{
  "head_dim": 32,
  "hidden_act": "tanh_gelu",
  "positions": "rope",
  "rope_theta": 10000.0,
  "tie_word_embeddings": false,
  "init": "normal",
  "init_std_down": 0.0134,
  "learning_rate": 0.0115,
  "lr_head": 0.0101,
  "warmup_steps": 200,
  "max_steps": 9589,
  "dataset": "wikipedia_en"
}
Each number is 128 + 24 x the weight over its row's rms, rounded and kept within 0 to 255. Layers, rows and columns count from 0. The size above them is the row's rms in percent of the matrix's.

# layer 8 MLP up, 256x64, rms 0.296, rows 226-250, columns 0-63
size [100 105  85  96 110  96  91 102  94  94  99 108  74  94  98  88 110 106  79  85 108 115 102  82 104]
[[126 107 173 148 153 152 154 145 115 122 126 129  94 128 112 109 167 118 140  88 135 131 105  88  92  93 124  85 126 104 112 126  90 170 118 133 123 122 142  94 148 117 137 167 113 116 123 112 137 152 176 134 138  75  92 142  94 107 140 131 130 152 125 171]
 [148 128 115 140  86 105 127 147 155 155 135 139 151 120 151 107 147 122 105 166 167  90 179  94 114  93 167 118 130 131 163 113 141 126 148 170 151 109 146 106 112 142 133 152 134 150 148 168 127 120 129 140 126 106 117  66 118 135 130  72 126  96 116 136]
 [169 106 130 120 115 148 123 124 102 121 123 126 119 160 119 131 121 120 158 145 122 155  95  98 157 146 116 129 185 101 161 118 112 157  97 103 115  60 148  89 119 154 133 122 112 119 128  92 137 121 117 147 138 134 148 118 110 102  92 118 191 154  91 114]
 [119 102 134  86  83 144 154 114 106 113 178 108 113 143 168 124 134 152 140 129  81 161 144 135 139 137  77 122 112 101 146 114 135 162 112 126 152 178 146 117 136 105 137 117  96 123 175 119 126 162 166 107  97 126 107 103 125 160 105 135 141 125 104 113]
 [128 119 133 120 137 130 163 134 137 142 130 113 136  80 104 118 112 137 191 119 115 145  98 136 136 109 153 106 164 125  95 101  99 126 128 158 101 123 168 132 110 106  91 114 173 150 154 151 114 170 113 113  59 141 131 122 159 115 113 100 122 130 154  99]
 [135 144 103 138 129 166 125 140 102 133 112 163  96 117  94 134 149 122 120  97 141 153 142 104 120  76 134 161 174  98 124 137  94 136  89  79 114 115 147 137 129 143 126 158 116 134 101 123 105  85 155  95 168 108 152 133 140 136 112 100 154 104  99  89]
 [130 149 102 153  92 128 107 126  76 112 142 138 142 129 121 118 116 138  88 171 192 125 120  92 108 120 142 116 133 139 121 139 139 148 121 103 114 213 142 100 120 171 148 128 126 136  99 125 136 156 118 139 105 131 121 120 118 128  73 115 146 113 135 160]
 [143 160 154 140 131 143 112 124 123 129 155 134 153 126 103 156 154 146 136 120 144 148 173 127 123 178 137 149  84  71  92 141  91 125 169 128 128 182 143 102 109 132 112 107 142 105 113 155  75 126 114 106 137 125 132 148 145 123 161 105 105 128 119  88]
 [121 103 129 106 125 128 105 151 126 105 108  97 121 147 163 119 123 105 107 116 143 106 147 158 136 126  71  80 116  68 165 141 110 120 114 131 151 103 175 136  71 146 171 114 109 142 153 120 131 152 138 147 116 107 152 143 117 143 117 153 132 175 123 107]
 [111 116  98 123 111  99 115 136 172 133 152 118 119  59 126 126 119 137 158 159 150 129 130 142 118 128 155 162 125 163 143 136 141 136 154 133 114 150 113 132 176 129 137  90 153  96 138 137 118  97 145 134 106 196 128 156 108 133 152  79 138 111 113  86]
 [148 145 163 122 144 132 163 119  75 113 150 104  85  96 107 125 115 105  92 140 146 147  83 122 151 127 111 161 171 158 134 120 140 129 176 116 103 144 147 114 146 117 129 111 116 136 116  93  95  69 142 143 106 149 108 155 136 111 130 105 110 167 138 123]
 [123 137 113 121 122 130 163 129 130 172 158  79 128 143 144 117  75  96 121 143 184 123 145 144 121 136 133 155 155 142 113 113 130 176 138 114 145 131 106 110  86 134 119 100 112 153 131 123  61 116  97 158 138 109 115 136 130 102 117 160 126 173 100 111]
 [134 143 131 122 136  93 125 119 149 150 168 118 176 129 168 118 147 160 125 159 163 109  74 113 126 114  78 102 111 112 126 131 168 144 132 106 128 116 151 161 130 124 135 171 113 160 103 123 125 139 168 123 121  68 142 129 149 105 111  94  99 150 114 113]
 [ 99 130 103 163 152 141 110 105 124 128 124  97 121 124 116 140 118 130 153 160 104 106 167 156  95 110 152 142 158  84 156  96 142 121 132  92 132 129 152 190 115 177 163 155 122 157 164 119 129 145 119 116 108 129 142 127 133 142  76 103 135 134  89 144]
 [127 123 128 106 103 178 109 118 121 148 118 170 131 158 171 116 147 155 111 142 143 137 139 144 118 183 151 138  77  94 108 146 121 156 128 124 180 116 122 116  68 129 145 141 139 159 132 109 106  92 139 162  88 118 139 147  97 142 135 112 123 125 114 102]
 [114 132 158  75 128 134 128 116 101 117 124 127 130 112  98 160 172 158 154 121 125  96 102 118 131  40 125 103 131 181 120 138 122 131 162 144 135 143 110 127 137 113 136  98 135 123 146 157 162 135 167 117 106 103  81 136 148  93 125 119 135 128 144 117]
 [103 142  84 152 127 139  92 122 116 138 137  87 103 136 120 149 120 103 101 126 202 111 147 127 134 131 140 131 129  73 106 105 109 168 122  79 130 113 145 113 157 125 132 161 141  81 127 123 160  88  96 137 132 123 154 114 117 158 135 134 111 118 104 159]
 [154 119 172 155  70 114 108 116 135 137  78 153 162 166 124 112 126 147 116 152 156 119 110 131 114 157 131  91 115 119 106 108 124 135 140 155 122 115 155 120 124 143  68 124 122 161 104 129 182 130 120 132 102 117 157 103 154 133  99 137  93 132 161 154]
 [121 134 186 111 122 166  99 109 135 124 133 108 116  93 115 161 154  71 122 167 148 122 119 161 166 120  82 106 123 136 144 171  98 134 120  80 118  89 149 104 142 133 119 116 148 130 141 118 123  98 144 143 133 168 156 133 126 144 114 127  94 146 150 103]
 [103 123 138 110 122 132 125 131 115 117 132 148  78  94  86 121 124 147 135 112 141 122 131 129 111 166 122 153 164 140 103  94 150 135 142  99 104 123 174  94 162 154  95 101  95 126 138 133 149 114 126 120 184 143 135 176 169 109 106  88 159 138 130 161]
 [163 129 121 156 129  70 117 127 149 120 158  99 121 106 160 113 128 133 141  83 143 129 126 139 116 127 147 135 118 147 125 127 108 163 106 104  66 169 134 155 136 120 113  92 183 136 158 146 164 149 165 113 130 165 123 108 163 126 126 153 103 112 155 112]
 [166  75  97 111 151 144  92 164 120 181 114 155 136  75 119 126 152 141 131 137 163 160 139 133 142 155 133 111 155 109 112  93 122 110 167 168 162 103 130 112  97 137 122 133 134 148  98 110 102 148  98 124 130 132 132 142 169  96 122 136 126 125 104 112]
 [141 145 114 117 120 176 182 103 123 152 131 151 122  84  97 170 154 105 118 141 149 148 120 113 100 123 144 113 126  63 160 137 132 100 145 125  92 114 116 128 122  98 131 144 136 177 114 118  82 114 160 145 107 143 127 116 120 152 166 154 118 149 107 108]
 [105 137  96 115 152 136 200  83 140 122 138  92 141 123 146  84 128  98 141 157 161 102 119 151  96 135 113  93 166 133 107 122  96 119 127 120 101 116 145 130 142 148 113 151 145 190 111 146 129 151 160  91 137  99 117 104 120 144 138 160 132 125 131 135]
 [114  94 126 148 104 163 122 107 117 142 112 120 148 130 152 119 102 110  82 163 117 151 108 123  72 128 114 120 114 104  93 111  91 116 137 141 142 139 135 140 109 142 122 133 142 141  99 174 193 131 141 147  82 154  95 105 124  99 131 103 147 122 129 182]]
# layer 8 MLP down (transposed), 256x64, rms 0.152, rows 226-249, columns 0-63
size [107 104 121  85 131  90  90  92  93  90  81 113  72  73 102  83  98 106  81  93  90 154 116  91]
[[102 128 153 145 118 144 150 140 121  93 153 133 150 168 128 145 142  72 151 133 121 103 126 124 140  99 140 119 117 138 108 117 164 104 147 153 150 170  99 175 131  93 119 148  99 119 170 135 127 152 106 126  90 149  89 138 105 160 155  81 147 116 143  95]
 [127 101  99 147 119 125 161  95 124 134 114 119 121 133 142 145  88 101 102 160 108 118 148  77 149 118 142 123 103 106 165 144 152  90 123 148 191  97 120 110 146 127 123 132 121 110  79 117  75 117 119 114 163 125 125 106 126 119 138 138 105 120 176 169]
 [ 94 120 171 103 126 124 170 137 174 129 171 137 114 112 113 146 139 168 132 120 116  91 129 160 104 139 136 138  96 146 127 172 130 106 140 108 101 137 136 157 173  81 135 156  99 131 136 168 143  96 109  90 119 138 120 124 153 174 150 151 140 131 128 114]
 [103 107 136 160 136 127 162 132 123 105 118 135 119 154 109 129 117 101 101 106 137 153 147  97 101  98 141 120 106 153 119 131 156 138  50 131 150 146 121 133 127  93 162 109 161  92 127 108 120 159 150 148 148  90  86 139 137 127 130 143 130  92 161 180]
 [130 167 135 158  98  87 145 100 116 142 125 132 115 101 146 160 117 112 145 134 175 106 138 127 146  72  95 140 105 164 147  92 144 112  71 165  85 102  85 102 101 139 128 105 164 141 122 118 141 136 109 143 126 131 109 153 129 144 123  96 120 140 137 132]
 [ 77 108 113 132 130 154 135 123 136 121 131 162 121 140 109 200 161 121  77 147 149 142 143 114 143 126 127 171 131 130 153 114 165 120  98 143 120 128 137 102 137 113 109 135 155 132 157 103 124 124 101 130 157 115 179 155 146 114  92 133 114 101 160 178]
 [153 120 127 141 112 110 137 149 152 146  79 132 140 151  74 123 110 103 107 150 149 116 178 168  98 137 135 116 124 113 139 112 155 150 126 139 152  80 115  91 121 108 116 102 107 111 193 151 103 121 146 111 161 103 154 108 119 156 120  82 132 133 127 135]
 [154 114 108  95 135 143  95 129  90 138 113 126 116 152 111 122 144  91  98 115 109 133  70 122 187 150 137 112 161 159 120 110 142  96 135 136 129 104 104 154 112 182 120 135 135 114  81 117 138 110  96 131 164 113 125 117 114 109 129 122 144 133 114 191]
 [135 149 134 130 155 106 137 109 167  92 145 117 141 112 163 143 106 118 100  94  85 134 149  93 130 125 135 113 118 140 104  99 144 117  91 126 170 159 117 116 148 176 130 153 130 155 122 141 152 119 120 125  86  94 126 113 157 113 134 184 169 151 173 122]
 [181 166 112 100 137 142 144  92  87 116 144 124 144 178 163 138 135 146 143 159 135 152  92 118 132 133 129 116 143 148 160 136 159 130  54 150 128 117 143 146 133 130 136 108 136 117 148 124  98  84  86 139 115 115 157 107 117 142 100 147 129 122 164 146]
 [153 167 106 134 108 123 125 108 137 155 157 160 152 124  97 131 119 158 104 153 120 161 161 101 128 162 128 151 148 111 122 105 124 174  99 178 126 118 153 136 127 126 112 103 183  94 147 101 129 138 117 127 121  94 175 121 153 118 109 173 151  98 134 148]
 [118 132 145  96 158 143 167  94 116 141 111 158 109 140 112 123 116 139 143 148 120 189 134 124 139 159 127  85 166 123 163 110 125 130 105 114 148 106 122 115 109  84 101  92 120 159 134 174 110 119 110 130 100  97 111 135 136  98 115 129  78  97  95 153]
 [149 102 118 155  93 122 111 117  71 119 111 141  69 130 123 129 130 137 125 109  87 121 142 189 151 152 192 138 120 134 126 113 121 178 112 161 163 116 118  94 124 111 136 144 149 145 134 107 174 131 121 102 135 140 112 145 131 142 129 130 164 124 120 155]
 [148 134 105 148 145 101 139 132 134 130 129 154 159 138 149 134 171 114 112 143 120 151 118 150 122 115 168 151 150 136 156 118 176 146  84 151 128 134 131 133 113 114 127 124 175 144 209 128 126 185 133 124  96 115 148 131 130 122 149 159 103 160 148 165]
 [101  91 137 141 108  64 154 148 120 117 148 144 117 139 147 155 124  94 134 130 132 150 121 130 143 149 122 157 115 128 116 135 135 101  81 133 172 130 111 132 108 154 182 114 131 119 105 149 155 134 137 158 157  93 157 143 117 156 120 113  78  66 136 142]
 [112  93  95 152 156 112 165 121 139 119 132 109 184 163 134 146 120 116 119 128 106 162 176  93 126 144 134 125 130 144 123 169 159 104  86 138 140 156  87 177 155 115 118 137 153  96 100 161 112 160 101 102 130 142 126 130 128 111 133 148  97 134 150 128]
 [167 130 128 154 153 138 122 157  76  95 113  90 107 162 131 163 147 119 131 121 154 131 129 137 103  87 114 161 112 141 114 146 119 122 130 123 106 126 102 108 152 133 154 124 127 142 171 134 137 119 111  91 176 107 200 152 120 181 128 155 124 134 124 130]
 [138 104 129 152 132  83  84 108 138  90 154 130 160 131 130 164 145 160 104 126 142 107 126 174 100 123 160 171 108 151 131  72 140 152  98 133 165 138 108 149 161  98 121  99 126 103 124 140 148 120 118 120 126 123 146 104 164 144 149 145 114 115 132 179]
 [144 125  71 138 107  97  76 139 115 141 111 110  89 129 144 102 107 162 116 120 133 154 153 143 125 100 120 141 132 156 121 111 158 127 133 132 111 116 129 114 101 138 100 148 129 163 109 119 184 146 162  96 118  70  73  99 121 152 107 135 135 120 100 131]
 [100 107 114 149 144 113 199 129 144 105 117 156 177 124 145 110 113 113 156 131  80 144 119  87 131 112 143 100 117 159 119 107 136  74  88 123 145 137 102 134 137 135 128 171 126 154 141 143 127 133  77 111 156 133 125 163 150 138 137 128  88 137 130 114]
 [152 104 160  95 177 113 141 148 140 131 138 135 180 113 101 143  92 137 160 115 143 138 113 147 103 123 142 129 173 144 134 102  85 115 104 160 114 137 138 137  68 137 152 119 157 172 134 131 132 165 125 125 119  79 110 129 126 134 154 125  95  98 151 110]
 [107 179 142 121  95 105 131 135 154 107 122 126 110 156 132 133  62 125 107 103 124  91 154 125 108  78 106 154 126 166 166 180 120 142 117 110 103 130 119 134 122 115 119 121 107 121 149 124 175 128 130 101 168  76 141 133 108 168 125 127 131 136 138 126]
 [121 135 144 102 161 130 106 132 140 131  97 160 172 149 109 102 119 142 134 104 141 130 142 157 143 182 118 128  89 182 107 161 111 146 136 148 151 117 161 135 151 169 144 126 142 163 170 139 133 142 116 122 160  81 153 139 112 106 140 121 147 101 171 147]
 [115 139 125 149  91 127 149 155 168 145 116 115  88 108 119 142 151 111 125 100 103 104 127 121 120 145 118  95 167  97 114 114 142 122 127 162 137 134 158 174  68 115 163 115  96 113 168 102 141 136 102  88 155 111 145 142 106 132 152  90 162 138 136 104]]